Weights of a small transformer language model.
Size: vocabulary 3624, 10.6M parameters.
Architecture: RMSNorm before each block, untied embeddings, normalized queries and keys, capped logits.
Training: a variant of Adam for these matrices, 662M tokens.
Each number is 128 + 32 x the weight over its row's rms, rounded and kept within 0 to 255. Layers, rows and columns count from 0. Numbers have three digits each. The size before them is the row's rms in percent of the matrix's.

# layer 7 MLP up, 1024x256, rms 0.0725, rows 449-454, columns 0-255
091:129147165107133106088103108175172174128113129145186142084126137052090163107134112167143154158162124082132118145117156121089097175170159174113114147151078142136149117164151184147126105093070094139142104126126118156053140120190135124115133073123111121049156171136120180114065109104107151090144202118112101138108136123112111066078103141099101082148132127159142128139105083059052160133128092095134082138122159091135138077126174092075121094138151124140138127105145070110094123074150087133101149129144144156130176147138102166155118122097091077171142086102167149172141151095125079139098128130149131088130129170139135092127115135106070115126164047082077140145146140166176151113139067190084106117125142111163152085160127058078156060137119152134158128090071184098208104186120105
101:112068108112142073136153126174132144126118146102185123140105125110109119097144103150134165085160108107119164067105188164136124137167121098147134100129079054160132186121144055139125141139176189094100146090147167156137055135114148154048129161199145132132186103141126133133093140205123141119155122122151145161127084116116089144105167123124085104150134181127151125128089061193095126111128121180150091138164191137171123142131181167189075147099167198195182136155088125146141088142097063125091161121162132076110163099179107092164165121151186111148137120152075090112172145149149091151129153079097114100116149091139115131107177136178154109124088151119172049098079161141062107104178130103152127119127134108092085135144162109145128112055120151138124136154113115132133169114131067
111:116166182104171156146157126125136097163132064087163175131095134108164138118176163079139158139112126152142116141076140119032160160126156122138160202085130164190155132121107114181154116087116201101074129041170086109123142066173173173130178052171119127095152117097105175126073134107143102162112150098140123124091148109081136057120141121146107137122124117159162121141179134147111106108146121077131087110166186066120145133168067158153119170128083119162169199127101129121108133107124117166076162092129088138125140120104101088163154115113055147103125064164099158093112114138065146142119134193138143127165109154114118166126134214107082085143148112120151145149094119140119189146134102134107075136131122158145103139124163094117077093155124166163083083139138125093168119108063115
104:155105140116094069131157106155087101124099147115124100135164119128096146072168103106166096113164113143051126128108118099078101138121096173112066108081101097136144124126173081077171149165105145164171150175062166094145135120112104091152140095172102105061131160110171119129104141143105143135162135055127068109055119156147115121111193171196149104174128120081143112145147138103089163188137105117155159148129154112110110109157109064150094146132103121143160175110097114094137139089137112105125176112116158095131120136194105103117156165158048157142108136095121136117111144159171130152115162119145118159143142075114139179146225118138088152115091149115093116146130116167083209142139115135139130202125130093148199198145041112182147134168171148113183174124110136114146155139108209
098:102132132108151075143055181102144138088101133080097107134132119101095116116161146125153173083127165125171077143137152120153167073136091146094136158059135146083125126144108088120232118165119094116146165088124135157139153107127153135089129131116171104171124121093117087105164105149162145107148146143174092121120116159124127153079083125108151096069115124078166119103159122188099161158091101116118134072113104157153124124117138147114131095129115137146085120119117122129115084155213063097169127168107126122127160077120210173073111151149093157155108104085121142109144167060092072148111104093112171150095083130107127103202190129100062080117182128142133060146165117166101122113138147128130127143178142082107165074166115090168193095052167115126130053126168153083130191117167154
089:138151090089111139178163124116089131120183086149126158183139093113129128116133151129071125203115140157139130111111157166045166161107080084179090140116152103104090152150087097166120079098170134143152080135127129140106141140144122126151179150122114150091118066112079157151103141140161110103134174107168121122166161136121077131154167104105188090144156159133147130113088121143087146158146141067110090139132108119108157059144128094206110088167086108211147181115166066138115144099113091157128133145070133153126095127145074083124121164112124133137141124105175087115138191174111095209137089147082125091171097102149151160152179177108096072125170095168164133101130131109107161183062105105130158160140121156146170135153150120146150157101132205156186094150114136040077090139155179
# layer 7 MLP down (transposed), 1024x256, rms 0.0652, rows 449-453, columns 0-255
096:136210111113110122145119084154080114094175165124166148149099137068140119136116079117141106105122141040163138100112105109091129142089140123173153133047130142127106088181076123148132112119124102149146111118099131114105149121080133199158075088136141135088116130118110127135108104110058125164185092133112058077154101089132135140088117164127157121151156172161082181113043106129141160111128137133087165158159119111059133107145140126129116136155061087154160127122083090148153127167118097112133077141105096175127164140144075139145083126098102096109098193133114140184130117143134102153195222138126085124187136097129126151083132052114116163093134087176161164111181086141091143055137078146066151126082126125106101106117068177109103152080100113141107067136184115128162132144103166
099:098151140075156036137126131109132146078156138191109155142127155093111071163099125079137094107167138097100136154119120087126140123136159150150138086176131199125082112115106164087112097153181158132142146136113145110137150186178123199129090151143116179162104167152189079162126090139121072072165089082192062093211122094133106129066130118153078110147071108131099175103134115190070113136155121142099167119131175147141124169144126111168135144156108224158142108123082107148086122169142189119117084108169095086147144154211161142088191113119129163110175144140138134135135139171128147064153141070112151138154103135129159112158124139100201107117091109098105106148138156085123085150105083119145166108083119147093127110078153169097093124115128056148116144097159120131102108142126143
113:138143163153074118138124154141118133165115125125110067152175131160072152096141116159142148199091130118166084057196152103095111150142144123178116118139110117109197113057138162135151108145124123084119180112115117164117118073142109152118126101101165131119133155171082114101095134107183109119125120168105106127050121137083089117108139142101090103111095121146253117074124135189165118131138119062159114127152130101124090169103100099105127067133129111115181146178063131095125127129158138113149169104133110095053110152094101138101125130127154043120169131161151135086227083119129084122088176113101093157168085084139150133150088175152152128090105165128120092125076038093126104174106122126144129108148119124088137103104163071095097153142091106141132118120098173114157059178145100
100:188102092085103091111152150169095152112152098125131143160179112085124149142159147155150091165081129135150117115130105116098188102145138141101148095127122162088129143129150175123098070091154141120147103108151114140121092146189168086131154110204098143108146102138100146143176114069100145131154162147105051123180154177130146135131173158138075152114135149160135169126150109127125095165153107170205123136116168163194113103178113102117111167151116137117160089089126129108065110079141173085093088152140074137138124108172096166162190171051109158194132128127129084193107133137126064097110119103148130152173110157122151107097163155163051167114093136089068147073127095158134087172114109127162028110094129156152105100115174113149180089142087132155113126108119236126093134143143106
107:112089140099100137158127137141176126184087096127113120122126128156149079148164084129122178119181150094098150111134119149109167113154115170141140151095189128128117133141095162065183137153126170123142142151149125075089152093164088173160069151152120114052127143134148177119139148147122144154149101099096115146092142132151169108134075067102187098178054067128040157145152165139175156099091093122140115092131161115129131161127087108105087143114123156151144131114105129129174140157131077117141099151107151110128089129107117115131140143155061130124070236131170143135146094123104177098134092082060093140138099115087118125156062158190094067085210181131129165134136102135139143183193146148135083194097108114146124175143087211084119175174083148091136105137152121133137159160120151